Weights of a small transformer language model.
Size: 14 layers, width 256, MLP 704 SwiGLU, vocabulary 16384, 19.6M parameters.
Architecture: RMSNorm before each block, rotary positions, no biases in attention or MLP, untied embeddings.
Training: a variant of Adam for these matrices, 7235 steps.
Each number is 500 + 40 x the weight over its row's rms, rounded and kept within 0 to 999. Layers, rows and columns count from 0. Numbers have three digits each. The size before them is the row's rms in percent of the matrix's.

# layer 6 MLP down (transposed), 704x256, rms 0.0657, rows 345-363, columns 0-255
099:524526486520443541513444537458513456526503523451417500450557478573512435494560505549493483464506495456487426499484508529452535492474431448451534517522504542550392438494416586504577483528429476454538503589503518484482509489508540507514521544462515527517451530439474516403519573547474531500524500454541506466537493448508467515504498514461473454568497478483483477540540507570565510498501474546527478471531478506491477526482480528440523549465548562621539532500537486473442480560536511484506561515468557431542460526581442508580489508530517477498482500523502537542496482479510464452514546559457529520578458503533489486479477588515605522500433502542436478505552561520447527493476482488517486449416482458542606496468552566527455495512524482475502479567504505499506547441523453
096:512541517507495471500531501488463489492480562553501479476503451480452449491485512498511621491515507513567456485543504541456572472481469464522461469468525524569591534492461496385470615461439472447469522579571471439469493497480497535528455509514481546470520486481502477499461525455477501496489481552503490500519545506510588552512450500457523486429522510539458532522469506473522510491537524547557464536520531497513528531457533520556499470430505489552574470385507443521506456484495514488529542493590466486452491474515498536496467452530496528488480490467513493501392434508375456479563549475498532518592522517502477562510493488544498446494506497533551494490592540548465492479455600537438517491543518429485501530508482443467453492425545442458523468483459510492502493385414505
101:445538588541479501559536536526512503565520491504514430541511471479455513512520572481482520482526533476523473486504451510475544524493616504452487507552478507485464516536526482533515459555550479477507498509489433499520468487472503516492554461540565486506513503445455477538499509487523545472474522537462546514541496530472539506515452520538518578527487619451524460517486513547473514499483504538472536473495461433554550452515510511545509508510497444518476549457561425493529524519494420561530423569514480528521564506507425348480439545501501510573565490519555424523561523459389510543449413492482497480524502513458422513442494505502469512477516418477539489520490478558527519482555391533471522443546551452552519498519434427485452552520520497480453453466469441583551492494486490
105:482477455477475521449477473484583509444487494460539525481518498531525512439524544455412511492501515519540577513510512477455527528501460488489539433507499512507380484518457470456447555461460540491537511460486506505520493535546545504496489540543431513515523467461522533569476495470476527520519527396483508413484531506530547472514574463484480556515426479417422438540415496524547501463469459531592479445471562545550515507424487482540441537456483544536496510527487472546606488468465450507502486472454462527485434520470519536541535486516492503555486515497486499534572459498458492454499480526527471460520527542504481444512468480550611437448479421522545537517519473514535473541502478572565491598479483503541511585499456449481495519537563542481572598467491447509459475416502498
098:500487487552596545461494556544524578522515492510499519480535540443523504533512451489528501520471481501461485526474544503472466466446568527457458491541500554534498517462506523539461511586549542505496483467446536529475548483461566490419441428478503447494465495481556499495431557519479546459486505451568409497509589490524449419533541497443514485462512447477462481490469527538508538558524498520488472484492519472574505499465544454446532481507457496455468492467551510415496486557496475540569477533538498432486490496464539407450534525594477522468543480492421490508519472501517489442520555464491565488545478487515469513501475520473541563512530375508543511579561416421530520454509499493535444558498566580452403491482498525528539526462500447428487497548475474418527515455521544
102:486526528503523484488474485504446476496442504506545521485439452494578455508476482483443484468502504494571482444440477519496493479488506578428587463506491438489544504534418494555481437473447403443479496520439456542575546501490538375504458499464516450442419452536448534514511505490542493513513470416547529521514477457522496482470561499568513489499503482478528592466551475544505495484457470550528532483498589447584514460452464451460498582473459472506525505423530459539530514456476462514483445544434459538500528503518566492498478524463522521522572506486514505461572511613505606510472510516500514479511503547514432541509492541495581525494476527480495509505479478431431469487488454488478452497494487504542450506527454462491568491465576541492482486460588531504490520512466386
104:513551468486497477434493453568496481477463508510560559490523514474557487529404431548449519506587511507487450469445483569518500416429574519520411509513576541509476446507551505468499489535494505484447456507545459465567535509510499486495513504510467420551527510512513422474489511461495535507489447527530551465503505484475473481492496513568511505481398470513455559515523491517518521474478455453511541469497537524477492494458503498608568430470542494476416497552486553485534509502501439571506443484548432532539522460549555488412462448543554488514442463430507552447551509526453554508448550436522533505545477543474499520554491472455513509463479492511547497585508505500508477538511517529540505528502473442495552526476487448491494481518481477480490417505397484476481386492525635
098:507511495558495478493483519508473547513545482495476491490549488505490477566523521566562525521521492501493539577498530589458482502536528516527477430475457420543491522487534438512571526448515482480423487496506466555492514499532597533473539447514492489478539524575463567576480457507502522524516518497514521464545545456534518453535409433477503480548438496553563529497530530455555434536497483504515460495453549526444514485517477474494528474524445516548464506375547499477448558475516473539490506481461426497519512442484477513478525497490485559507478489539496575445497501561517488492581500481486504455486501497533558519444422498397621509485553579440517516476446490449515460441523490548507493361493492490450537490470521485479588504541475447590504437485520557573523494515436484
104:504456481492489458528459498470539487535570386426557479535488463542559445547447451541554509506482468509484486540510428476609472492483448482481519527423487505475385498544562503518487521479533486447492527451494497509579534603493498510509483516475566543469523525477540503530538460491503528491495520481502463445441590501449452448463481573453431484468496494465513491478467502469493527502496492523490477514523469488524498450460507485532465511523529461485504547515543529400481559537512470515499488481554501472563530455504492486537624540482464551461462519434460485485494533527495542509446525460525492462507430502454458543519532515442409487521514509523609453508524456473430494564529527478483409620542507535554563557541530535532553506516539467499490453532535452452571456493535524
103:465468467541436500474498481495543530514477477515484517459532490451499487500491463476488584537499457463481514528481405465387514454455530505554508488450442517511417566468510527482513473538519489585581484425512498462431548467387516507524551524468528512499478456507505517544556576541492430501549483528568446453538549544483419458498489519551539500499533493507535509534540551524537505578523496506432549545469519494402450514512597547449446501566454497532466483483523534518522492495529497573440506513497513480543523585450495481536494459472480503474530547527508498516437533437455501528470448501498506474439486477488432453525501491454551533433536513500491533452536469544442542592550507465517566600485534471474491493468538565421556521453522495538559453486521451513471520473467557
105:517443511529500483529521450576532460432452476516539575510474537561442527520486507498586473542548524496520442462516512505474496485494476450440493481487496586477453529434531565613479547435515469432484514513532488456461491470487503527537514469503484488512483517520563482527527412513501426542486495530434472583505504457475432505526577482505450451461478512510480448480432529584540519571439572520442548568458532461555473421509508475473510501444461504447532490529439463550502469483502474507562526499474527522475517505465506518575529472511611544522469555466469539489537588500487503509425471499537471511481467481484469497508512499521473418504516525446517500499556496510511503455517580470622517489506510490572501557462553578555517476542505518486473470511490484451457438471614528
101:490423439466446480460489503562508516519539544482464454452502530444488498442575540471546545457468477518540542550461436532536485489487466518521526557479511440501499516548489509471501470526489467415532461568503513522455381488484490509462491542521462525459513491465511494519518462535465476494480550542462539451568527480429610542543449518548482534495490513526517484480540546542493513565455505503465509489474514457471462529418527513443498511512436502516487546457456504503426491566547480499499558488533547558475498539500537418495484476484491566525476525562587492500514441500479533599501529463518471496550561561487452495471613531486619438466504463542452530450514564482481491524480416520440451479510490484456537449458348517497504530469448476492521565507496533464477510491505441
088:531492504526451515468502570430517471474468443471538494542525487478541515531560500498423538440571515576493566572533422507514524509507445497586529497413561472474474546488450535479503545493514501513493505469549450542582521505466437511546504502527509468495475446479479480515509549549571530489453413456453512490512522527510492502489482439553499522452455544517550471545492461431404522513544566511497519461506515542554441550463535486527532537457395557541377525547492530494480453455532501455525507467541489472476494475534479522528536551465432544482478556479506539429397518525511524508511510459565451527526511518525543456513525440545388530421539531494558473455486501454524495514448543520546532563501422498555513471515457526488510495464493527536490525503510479456546470496393493
100:521515551441473491579534495522508432464457522481556425518490443506501547470531547533507513433466487520497462428474481539483488511483488535545421495491523478534450484504529417491497515524491465485497434456465534487433466471524519492542460479512488499548514413453435537547553457524500464494491505512485542484472555539438532494479458502508547498509513542496484449490551550603563547514514497483543594490546454505542481467513519486498513447486509480529534476521521499527501509507644475517537452524531451453554499566465556491520495525500456490481528538473487561519518539521489462471505442578560560518502582476470532477526505569496299447509498532525489464464459548484509476475534487466594501476502440557498524480574497486449546513469509572526440500502459614518546486448502536
093:440454527557503548536475484519574566528523475556488556488501468498455536491522565469570585475518389465519464553506464541472469587522465437521521420462488447579517494490524515466469466470495556534476539511463502502499504543459515495506465541514545536501536487507459451433479468533487445508522435421499519518492511477454507433528508463510512492537565518521459430471562512572589508368482560456483489488583504474528490484548438462524536505496499416526511509517424480513459483511510512449499531441476519468514455560460508439509452540470560429488519516439490484514523493513526446534568496517480494452484456496559515468536481525480494497452474485435477470445498548392510474532497544435494476449501463451420530534528426489529536445532497468456502606474546490551504509443458522
086:515463483496530485497475491528511516415453456530539532511529522465456457486578480472507551561483468531559480439548487449507468499492523524512443510469554481543475470567507479549543486521493488527427511463517466522498467542468453464459455531478469548564556525534428469519569559476524566570517569542535559489538483544481496562519505459493470456529467520470486480466486603485507584506502539477494500537537519392457515536511465450494490487486566513518453507534485495451600468509527524498528500411455491416404462524443527501352468532458451493478568491511461489553516491477457550462454480545487490499483539444515541466439450545516613467523503435373499541521493486481518486544556510486442505577473487495497472484491547440512508511523488526502552504465463443501458477470449486
108:536479479558561501493521524573520511432520483489502453526432477511488465494437513539532427533512466488556475503498510508568512474482460450501533413503463524547587440480426497441485515460523575488441457494542536507472521597487568526471521433493495484433487523550514532527472443473444479420543570475566461498477531491481460556536503481527492499494506460483419510549447481531462469530498492482505538505530508559502464504508497513520580472533494500505533538511544490543400513493469493469413490557510490524449507484504473540520532569496514510570549514527480452466486526419558466427516483454434524520526432478472528487510471572540493422528518520424476576553484472469520561449434508499494548660433482554506479453504507462565447462508466479523520488483551564484510559532507448
096:513410556490480418467537477514567472513502535534546494449458512528586429526485536457582488531522480452441470487433490547498509446485506495505461568508512426549548475519492443507555487549486483477446511493551587543523496449524521505500498474516448556465491451578549528444560430530526523538593465505487524521411498475506435509483494537547484566566534473435512532451471512499520519470461466438451534477550568535475431494496542455552552558479416569529499484379444474453489503434497447527538497547495535484508513485453550518510515475503529505517534481558463500520530499439514514550470533548475550478462553546498535550513466466444491555470453500557550521489522463399357531469447503477489474503494505549508483533522515485467497477460544486500482522492490521475519444460543516
098:479494512524492567503476454550512495489499485466439446506562538486470572494474485479436530430533461473530525529483450529477459527480454522503467485450564530487510522482486514528533460448556538483502440444568487583508436544501436527565505467565454578525504546478496544504501501525520471446503491470553524513518497517432447584483492548575553494468446521477489477558477550542520438537457504516447543587482512590535475441469514495511483438536470473466451472453553421485500534500523503498502454488500460492534493545390513468523456560552541511438469488451401424510459499524509535569550517574484463478521527598485498491518422447469579470499472467487506493536470561430507532596564508495500509538432523548479537530445582458471500462488544457453491513515456506537477529468523449
# layer 6 MLP gate, 704x256, rms 0.0724, rows 346-363, columns 0-255
103:512460545484498540484512516600481499571538452521504505472493470501507530498488433494469466444453503526421510474507456471458452576455433463437458514460414521536498477537531466528532540517460590479552486433469528492471509543511558553426534489518550496463429506455425553549505518497449503477458501518488461534504494511488483535477540457575469469528426537502511443508500410474523510517483508394440596529497488582548500551515513490483524503476504474475482497439497524538520522585522583496476500497398442514501454484495465503554494497482490456497513495488461436430502578476522483511479422465520463458541542514460489466498465510535482563535441557443413517509475519479496522496479428578539448540453486506471515505466454424573543454493535567486456479550526471494542574508574541
097:453549528467503544466511519566433441528570519505499580577482470531505557464512445477503446411582529538511518520537457512521423486534535517527521544537454523454475438495491510514522477531482526527515529435502514541445508576489453483487498559529513547505562574534522399472459536493515526405513543578512498515429501533525493495456531455495520541508498543476554497465481480511410536468501493568528434518545563499472534459554460525484500621565493545518468452521511483509485532442457500469514527558559488518514503540475495491501533478444508516473473507478554485496460454499484521536494518441436498507530483452369427424481510477488515445416553524519482484497579521465542520546480467512532571538522508526472441453493501514483545524523453473451431511533410481474490609501539503
091:544500528437462523516494480524545507500476433436508472495465508544504480425478507522558518517534503507559563482554441488487534544488514470526470401525487567483463520537485476518444505510459574480579508383520448463460600464498574525470471611459527537521522528475545503458452424437525506411484507459484522445498512570513484464536523555528491460488437490440495548555477542487531504518438427506565532527499526489474497538539449540474519515467553572519426556486497472537565484494494534503548396515499496454461465516498520528441513448522515472592410522477480493471547495502510479484478505506532511468494515496448484416526511509531499444401518503498551533576487482551515535477549426504508516573480553518524445518429450496423504491482552521540498492425443493547478518503464490
103:505515536539503515557517455480499467555489500497473552444521570439476536527491534506503560503537580489564472533480503437497519529501541496493456511514507515427532437541484425480508454544497496420439450512555497430406485432554477474541520516534442468506548529509471457401457519471414524488444498416511497488508497495493477544497523424502522565485483525509513447556589564447481508530459452578501471525549523513485465523494478456453454494527512513436465517535508511489555536513550501558457550449459566599568483520445566440433492470549476494510576536509487501549549496504523549443583528454553537536516489457448515539507497480445503490507506459547516468581523487525438465441541471467435452471483505523478451464523555514474486447551488561422446473418485516544517497497464523
100:552482466487493634534493462523563535519585518514500525500534520409545518444470485511543534450528539510504373528496497521487559529523543536480519455493479451473480484491513484498462503530521517477522476508506532520506477516463521596527507524463457481468491441484497491503547484489459453490536562490416474480518497475523512420487530498514571519497421440549486516498534514512520514508508527537503490544530505437526518534568513500363558487544550495495425476495462568456457461538488550431406463515432557526454532484558497440523453505481561478468603481535478505532477496493452550505512502425633532460468508534494419524552416482465495516503545477509532536483489506586550542439482458490468552518502493507452542456534436477506531457529495507502598446519519474541476544508478520
103:494481571519438427560572472504532499537488514466469504607422513470532488525539555500468474547455501462529503504447455546456528507547511517477478487503465469462423467472457554479416460528511503504508513452484559490474475479452478538510500578508531495527435529522474471503487521482612519483532500477547409543462453532496537513608546522528523491488493567479521483522520480510458534548529460566532378531563449514458513456544480439512473506537482536543409440445474519433466488461483500563530520516502466597572450488479469501549585464586463547470543518505508513488450515532583486469498494500526515503521481508510503430526542501479489525520487476498523469497467570539516470441477427473463478536512456476466426443535519474480490596474572443517507446480462550545509497457461563
099:552515517508458477509558543495526464492490555463505446544511512492494487461476497482486521494537450445464459473479383537417499520465514496466514490533454590498418498571532496485454502549436516503567483469418523516501498488417506458446520558524500480499531461491508528491409499448542546486497540509514524543544467566514489525506516565530561489473538465412462512491497530524515477429413494453468470489532543497471488412507475474508429556519457430531488500499471524528609492441422481484443559578503488478552498480521483437469447541479503506531522459502528571529520530453496430470431503402522564504511502482541526517487524486594520466373454504480509459492519479529491495539500477502471489529485494550566512506536507575482424530439525520408535562451484469544502528508475421
098:496516467526529615443448473443560489488581407465545532466456469517446548445515532477512558436546496454529475483491548516485506559539534483392525499576520543532505491482500503517545486501518574461563473493498468497461579549447471512475503537510513499492501452510487497484510500489549523548485596499572592519450467544493523486492484449540520560475490583444539480534539474484513508541544494515499475493564505497544542472536541476486524538444506514470559464471486506474473483480535536457481404594524520496505572506498490572517452473480495380562492515554469481535587514570532464458494514427497531496525451475478481429557487539544497487538481473443444482521514523557524523541473476437549500504549531519443499489392504494525532444505527546512505493439497426530455498504558418
099:565433503579507496435511510529572567545482478591507539514526451457544492522510551519550430479514495485551575447490486547468508439477469499513438511519535477442515515542484532520496482580527382486563452435569550542451423459520458476541536536559526509505544443443497537496484532459446553441500506486567395470486466530488537513517533468478558518490466475495511472534511489462506441487528563495432412475590477475480463466534474525525539456515451514492461468455456547463511479510503474466482477624470489545467502513511501504525457509521530519445541560530483497492530519462492460468533510486504579529449551458457468482487471580479472417513506463475462493494551440455537516496450463529515552499481427485489440524489488460556572517487439421492515481469475532539442552560514463
112:508512491557511527483464549496499488536538493480506554520494510485505535517491447465484381532516445497473484461503460458487478533475412435434545475517477551527443498486529496504503549533462514529552551559515518476467498517401485480504604505556537517475493510529587492527498533550462481481509471512479501553466510472535513428469523485503507479481530522500480547508501546537472484536595509556540446459461493515489525525557521476573468498507498547614462495483506564571513387474555528516540501563492453553588512463487431553525503533550549502493506490513473527534394500522482525464483500519451502385506554585450478453523516475495451456451512606556500574499479515436455555453467453515470464534557432447544509571557513495500490556523576519466520507495504470510533445483436461
104:556472522622511521500451447492517538504542533472501498488469505498492455512525490457451510522498513515503519516574486453494489535487472463484531481516469483529474550422497520421539581533433529602477541492537492494468449514601458457503408546502515453463516485445490395451451476506511442529477524466403530565502468516512472462506483592508497499552541569444507453478499468496430547490457479486464464523416517524549463412530496540502529526511470514559551514473503501524604423491489501511526470477510422503508471457478523456494457420537561461475503445434530488443473450459505473495530470395464468431515567528444507468498447473476467519504471484520535450456527544472493468414533465519444488539501456473488483543562470512454491535542518541495496531481505470585494457543429543
090:411565488423479546503605490542556461500523492541500581534541584441568529458504529533509512503456493552512524503525506478469451513514533536470475532468515566451535504496472438445487522515496558459532485482443425500472569426534484493454524547443529518479485595512497519539510515485514503466520518498527505539507540512490487469498453483519471427508485537480496513483470523441541517495546473438476473457550505444444516479522581575483492673497423461482513537456439411532486448425445443463516501474465549438550548515492514429484423502462519459503568450519455450515559496454447490518495476476511489526569543513446526516513484518478561513483501534560507478488520515527505507528510513507524400458508552502521487486456569487529429499479516528558417512499473550475476502547427519
099:493455506529518527446548571481580507522500527491497504487463463377489510479525515508473436435372523484493475469550490450514488550522519476532479524524549546528429477467445549466526534545552437450476581529526561469520473498475535558489606498547525452557554472464485503485427437487492545533467533544493433472399477511531490479553518504472492490532511474587438547540470483547428528519544445443404550459477528455567504444468528529533468578547554495532464519451512473462519478487536513542561457507513546440501458464549479493421440452460543493541513515497523490507541502517543513441480587498533518550490523461506479522508482528527511428497493499469547533436474500514474498454515528485538492478467539431502491464610425529510473559498546543504478548514509479485543501463535540
094:527466437494573496435488541496492525525488372529452507526529553503521549517451515550548520481520525576538556473474499527455462555524422532507459543520387469459598470542468477399470518521508450531565484468522562535513492525523476479415463563520512588488518426446556517560494494515444450533464501510544432493460455544487469516471520540489462495500476427513490575482496518464540531490463474472463473552563476560511487487458567562464511461494474461450467416503488502481519548541459468462487521442590540496460481484440460459499507551462443468521575528521474510524526499538510526546532420495518531469512474447487505474467504523520487503481502506529519515468510510505516527497468498566525521481505527467517475538524533527505461454587449565453460516415559608558561497539556494
087:487471482455448444485457523506537547459494518519464487477481486496451481496456519475519525483513550488561521491450532553463502504463467512576571469512537454507535484529418490470492437525480502408519460552441551519513496493509558470487454535430521531415492530576414508594526471469489526464571502532540473484518472461447551556559486473441458502496433534455427510588522505502472487465508571514382522527472459501498471469499497535430499484480600551454510458476471516434470458553515542510507510519444553522456463494458474430466484474510430470444555539589463518549484537532494469489477438541554500455524406504440452469451552480458508589479573512492567533522543477474506508459446539490510506552493543493552545494515498457480508489452484547508514507564551522452495597464533504
106:485500512521417504483484445465458532517523513487480514463507469511524486489496496462522505470502474566411474445516438472498484513493510463523484607486474431499474523555530484541580538519482520515623546514483495496483467488485449479534525518493506537541475534431474511492459518461469508476513458446446538493424494446428535445494537517543454552465480506478496472431456468511532532487472549538543460520491473432449446480556520528450448461584472491456497495491496475452565496453475520470558519517585449465523588544449482488523473395442568482476539471462457493491490461545538524486431493561482519510531551513385472474547503460550501468497442461579561411463506463497463531495442460441458556545485460525475518557505419448459517588518465469508485464539463484609490477518480537
094:540497509505490481385457484468497534536471440429471476468482426476487530541470452492578492479505442504521435471555530484515472550518391474564526499478456474521516461494552501491480493523559448478538487470506487498555501564447521454583523457508513542491544503505530529525501474530506499473519481486484423540486418525488535516421509503453542499498595485431448471584506492444513548530460500483522489478562575546471443552512461490556388475471453495519468546448535533440518450490439567553487565496481498550493430540523478516520485494461514491484506445448532521464513488502509521505451571538497516534540566476479477515472467544538487549469515408553538513499526567501517501451548517591481521514503422494383489576523491507415497552538523467537456505466523486500491591471429471
102:577476552523528511494495532484519596491495491486496523499475478516517543431547550417510504470465517567482582495500523466473518499511531479524489541456508453536545513506485544441511486507539471444562516462543503422520415471495484486428481556495541416446580484567479401477504476442451500564491523524491483456518512450524538446511523510390468552531535516498672483427531452468502520579550507481539525466563424500484530493475512487478541547461551544505449485430497583490535487474497514471538485508555441482541442465586500485472524555402507452615476541495530493514513505470517472468528478491529589458467501494474500493513531472465487530515411539552503478471476495501491506409472527511509466548521476516548492467526477485494483523446484554521532487467544471536556519469482513
# layer 6 MLP up, 704x256, rms 0.0662, rows 346-363, columns 0-255
097:522418529548526578492467464541488482518561513473450511436517541506415497588500527454521475561535465458470513486481508565509565512453519476503497527540533526508456530532471466472492469482460484537481585544476455463482522529411494523481525427407519523466492436562503560444512479438478527514495433530533485479567499547486513456534485545519541464515450483471511516528531452572442493480422507484415526598445478490485515444540491452519512455484495520440466506525457552495464487522556459524476563468462615452558503485491501475479442483519551496447503471524414459551540546580526462527498464553444477581490466526540513596491469497478513494449481434549532477490480506530455494510514471531509472578472491452496460470522469405474503489456516488503526475490566584566472453498575506
097:569481494463451483496500469470453531545560488515535475474523459451526534481484496509523485484473521510502446464450516487464481429485564530462544520538555521552499548552454479487515492494475476527465416530473531483440567511426545496534485477496540452491477489424528511471513518551549575529495484511488537556517477519476490532522488520508526501497517523494486505535495512443498439571519548479462582520463470564547529463531478471489425422491465444513459604463556464525493539565539481489454375520469534557488478457507491424487450467521579468565558545606444481513531587404519519552500508492516486411461507511596474575503570515449538483498534492523497501539452526544468566495554473497479462465558489572473542474468418473448455540476509552495463421470482535546535477457491464
104:491523483470490501452456580535572621533468492500499591487455483507534510442505416408447464518516491512500504537492475519520535454416422487493512559471448469499371509450452546480498530526572491582446522500442488524515511485537543493505506511525497469488498490548501491500518568480481501548516459525422454453441491501504530508484550431573505567519442532518448474557451533478489437435502525535552543473459453500526510477520517500476514497566429494595467479463519463520559446556480587484506490546495473580488447492495467495543577505528506536482447477526578473489442498448497469534505582509505512465489477521467558542524544490519479509445513495507556530440564529480419564456479479527557481489517505527499472503497519527573421578505478550510499527538453478571522512482438489
100:509522479524486471491426448484505478500402536438534473475477552414527553573521526491448498519532466506538419448479513501503499520482449474497512525516542480476491463523526459523571504541475446510435489546438522516479527435499413453484549536469496508473494512495418478521493515485500570544525488536484516551573556483554524560441452500562523566473565520496435473509545460453479533545519441561455511505493538510571438507524519479478408479477477447535558522453552506576519574502543483492498533498472538527520516438569558506489483512481522459527532498633474483531490468493515464500445553477526507524520443497577546467526510546439481516496516445542475425487443562534463474532548475498416494485543454481509530472475498461412506537466516551496573459428418552481484506518600484
099:469496509453433508493502452527511505479473473543502486490537543500505589465528487456517512489488552536389471554499447441508483542381491424499511546524545442534481546461492547535482459459501515469498436506473469504465461417492428524481554515516463575524465488496480466540487476562449514490476564504443514442511518473482470597607415459590523546496397490478511492455505499512445521571473527569495525587528445510485502478457557448493470507530521500413452560506505496521428493593492506554494515501506485477525526494484499504552588540508508509462505609487399499519518443467559480508444539515520472494568491463490496429505514494530519460486505440511537411415469472547520496553460463471475480488545510474496516528449553457519523524521414517470513489513504522486549476503509487
104:486435576556526448507445454452525484461454518518539513506542507522491472432485478498482506514413546521487518519477500431501578504548575482512469573487520531400535483509493496484514427460479476497451516427497460486462500489420486525490506499481455489611567453445503528514447525529485521461506551527525470438486533458434442427450533528453488543490491503567438507448510495518489524489412524488566532586483488542497475582486481460470466523498476509507503560520544509505434510561502433514437578437531491548439471542495536454440540476469503564522512522437465530556434491494466513516491566468449446552566399539498430486414509502512495530496481501454482515562522515472457497473431517457508448485497521556471500498514535465476556423461444512433467456510492542515529524433446471
105:509528513514457461520488509498488490501497542454527492505467508536497465461524544528522502477490494591481468522569503559465437491469482536561505559448540457546535482592514480542511485517542542477524539520498482490424561513497456473502497520475561650528512544411507501526466477464550549403431472504436471556526492558537493532499577542501492456473514460607500474460462461534502466511487442546472513493542447516424463560467426540560445408601493487503467469494529433582516506546480472489494457486508528484501568493498488519482427428497525433506461487515522530510475486446463489572451479483465487517541509483508501484430459509596545407487491484526441517533449532483496514556498514516414456499499493522537496490485482555495460526488575458462448485506492475500487450515373494
100:473464464535519608549547541495511494489536405449520486489574534501518471452567484533492529614510463532481534534523487488506418485471443500489561515515465530482501548492476429495490493537493513459513510430534513550493498476517451541453489518513471493531491474573507452441526495572536467571568518520447476535511500495497540453480504474512509471516447468549490446455478465512433480564548442563473456491476508497551416460482514576508556516496492523509476553468469513539505532470534501519476571460497456480549538478523539515544494396430481485509411513448469471501543443512579500502474491591437503473444501449470454569471418556432492476547489506521490424493528477433495461593558467541476553476497460540480507477485516544455488524561545451510550505447561503505448587506428541
100:504402535521509463532515453506515434555564483490499534484489474497618568481540424464472497530500505486535457562479488486432522425561468466475575439450491536533492552547484460455386537442484591550508470508482430444500526524509481478536543493469495519495508522503491452444494517505447511446544541555504469534501455450442536525530521491486451491467463458506403440537517595483559507477594488534466518458450506502539518533489529530467459568457534489473543553519489467481501485530484496489479511518480446487465579494526537458530524528490564481502564446456502479524491467486516483569479473400521522461531456536457539511477512491492455531539458505431448614557485513503497497510544499565511569484479433529506534549480576491496482573464479498442484580512517535535483518423535550
104:539501456526492450434562546537498488495424503534521542469455449518573535483472559497520522522510485535457546483488456459559473555463494473450498466543481527499535494496458502484594528503495497529509499539543464539526552466502434479585494556506525493485430570531569520524484546450519459508462504502468563582528500473436545586489470533492576451431493486537497519556441521413531481506433591516429528499513476489483497560486561500454468530456495522511436539514484473518496543427488537531474542558538504498512538580461529463497540521605510550498458433402485501474520470441587555497547504527493519497471461495472481430506497499519475497509494552503542510573495458541486518498529546557549563498465495482475515495469473526437494485542500481468400566532575587413519482580480505
098:469471432508458478508425442454528489514491442549515486489584470516497502496418424405550541491487494480516492444542480553571484467499490515533534543443548474392509415542598497465404446500559486483503458461452488474577478473504462516486517540463473543461487458500432467523580501531450464540507483502482500516593515407520597451493444449561515481489482504445551498513513501539517491549588507580526480462437546546476481523530552486474504489420518510520523542537491464543443416498500465514507478505468506532537451571466431514458477426470460477520492591509475551485505526475491544481532477521440512497510480520447519489523478396479488487552462529517505427470503477468508511515449538494468483531519472510434409535516430483474498479495506521431528545511542488478500459537501482
091:493540483479419583471518536507538532516482549518459524481520502436502469519469517528598472549529478480496484475424629497521472487443585455552440531521494490481526506511479535561481506481498541526576516473486521499391460511451552578484524465496463542481571497484448497477476501437459542516485478481585476538575475479549460517527508544520478446543473454512473505516443497510482436518513468530533498481432485490487469412511536420504478514477539564456522501494499486482495481514484456433407468490486531554527525497512514496568409449519497485434484464596481512502550477421492519478491476536399576450461463458462482523446442565511524452509517472489544485422527464492435559493504423514460495488436592509509515545521512491522471492507517439439554511507564447470533494516550454
096:485574474492534526463496542539537509482532423453454464445502482528511469509479442434528517463548570473549444511501565482524424402445494553501509514490575441522532615509428523535478401601521472517488525513497515482468478528472499491448510499519496515492480460564511429516506467524480519512492490493567494441507528476523497527497411503525520466478534489520531488510435541477510488496512434493460468515489537468499512518496536479513576501440509581436545513464468436519505492502456498431515474536534455477534595443451457589460565531456496431488510524471527485467573508576510510481475473487550515404438550502545451452506528514470520432534510515520507505465528451399534408544410492551491505502492496523532579525479465559540502497599473471528508499484501497459454527478528427
092:463482505534520561487412581546470536523474550458541471450488522474554476450558506473471471494506488465485500534475374515500431483540464461510503450554473555444470467464547430483588497486476445517484521458481390477486514457504518467514517580495461502476439478557491481505479535518486490482480477464481476491505505542487481495460505493506450525527544465479478532535445539508465496446462486567449543485418487422503479474534484531465507466488534532550440508395496462511468510572493501550555552532475503485546495482570461433453462433583585410459507544504515432475467492484529459521431450518448509470489605546521552449555499604522487532494514454466450518479487510539511508549538524516510404507513527504481447496446486470532473547536480427533512519454556528481530526564564532
092:492560485539484473480538489509444481516515468466460428475481523455489508504418513491576516438542506496518552481543506526407547543478451499495561468527498545493495550459477491437404498480505508448483467497480515400484535531542495490531492527460542481457449448431580537482434420491451445517501481446516466464493488469492499530493472402587533565475532543478489508491535450556486442481518513506512537453508452548459465447477474544505518485472448513575540520509538489544380556469452494542428442603526468567578551475491440487581522465518504447532437539451548482489484501520546466501542478466527495512503481565506451537495562505501526501474469602600546480492529533431469480449463506513546490514549484488486516472497510505517448458472489508485492511516480565543589520529579488
105:516432491507517472488542517569508497488440456540499414480494486481493502488509547538502477429484543513478432496470500518546429529393612495463404578513507490490486487463478512514426560477490456443484490511448570461446442486472534515460492518532512458460546516583481473471471451503445550576567505465428449484493462475491483471512446546521519513497536423518491403486507535495508466493530472470498561504467511440523505454495510518464396517501517556436493493469477460494559531534478536461504465397469585438505529490506456483604504491520549474462547487503522473517434496513449526474452490488525492577466561471498518477575491562507519421526460480510502510528534415500460486492556556496559537480482465464523529514475500541477516391545449539447529515497523461545504587471474533
095:451544513477486535452486523478476482517621496560560523560507443504481527508495533549588541528498458554464502525504531406522471464482488460516535524553468543472510464479523418474505536487487555512493497485526528492432537524534528544502462529547503514495514401554585505539471481439501475518510530492445542457459448546508495489488514478514456437468561506469531516465516517441540550475514486500497451541480460501546533484527463510491485526471440520495511498531498593559503514468526452502490518574441555416496570504471478536466522618448450477452477522509427496529529511476552505519480531467451523510434538569545482567483451543565478613500538495457542538520527486448466503548536460480454432428503514507587414501443580535541467493498521514496509400564504461520460434460476462
096:490467517544533518535505474520464519486480460494472529482507490503506510448471481406499489504530529470474502492545491551479508535529502522528479525387528493513447474505494506479495559492479470480459501523491550484481511577492529526501460406430436503550457524592457478458507454492488402547543537458494618468537534506425485458454534512452508516498534526490464549575502500540448426444530551470526481528473502478471514554435563548463487498494504520478455471474454534447409484466540509528497457486535501567543494522520508531499515462453505471529479549521541502476469554487470521431536477454503524416549441571532557497539537504470516546521523428473485515484423555525474465492499536489544452502503408510511504546577501522542501448462330504473505457409583444445476558421507514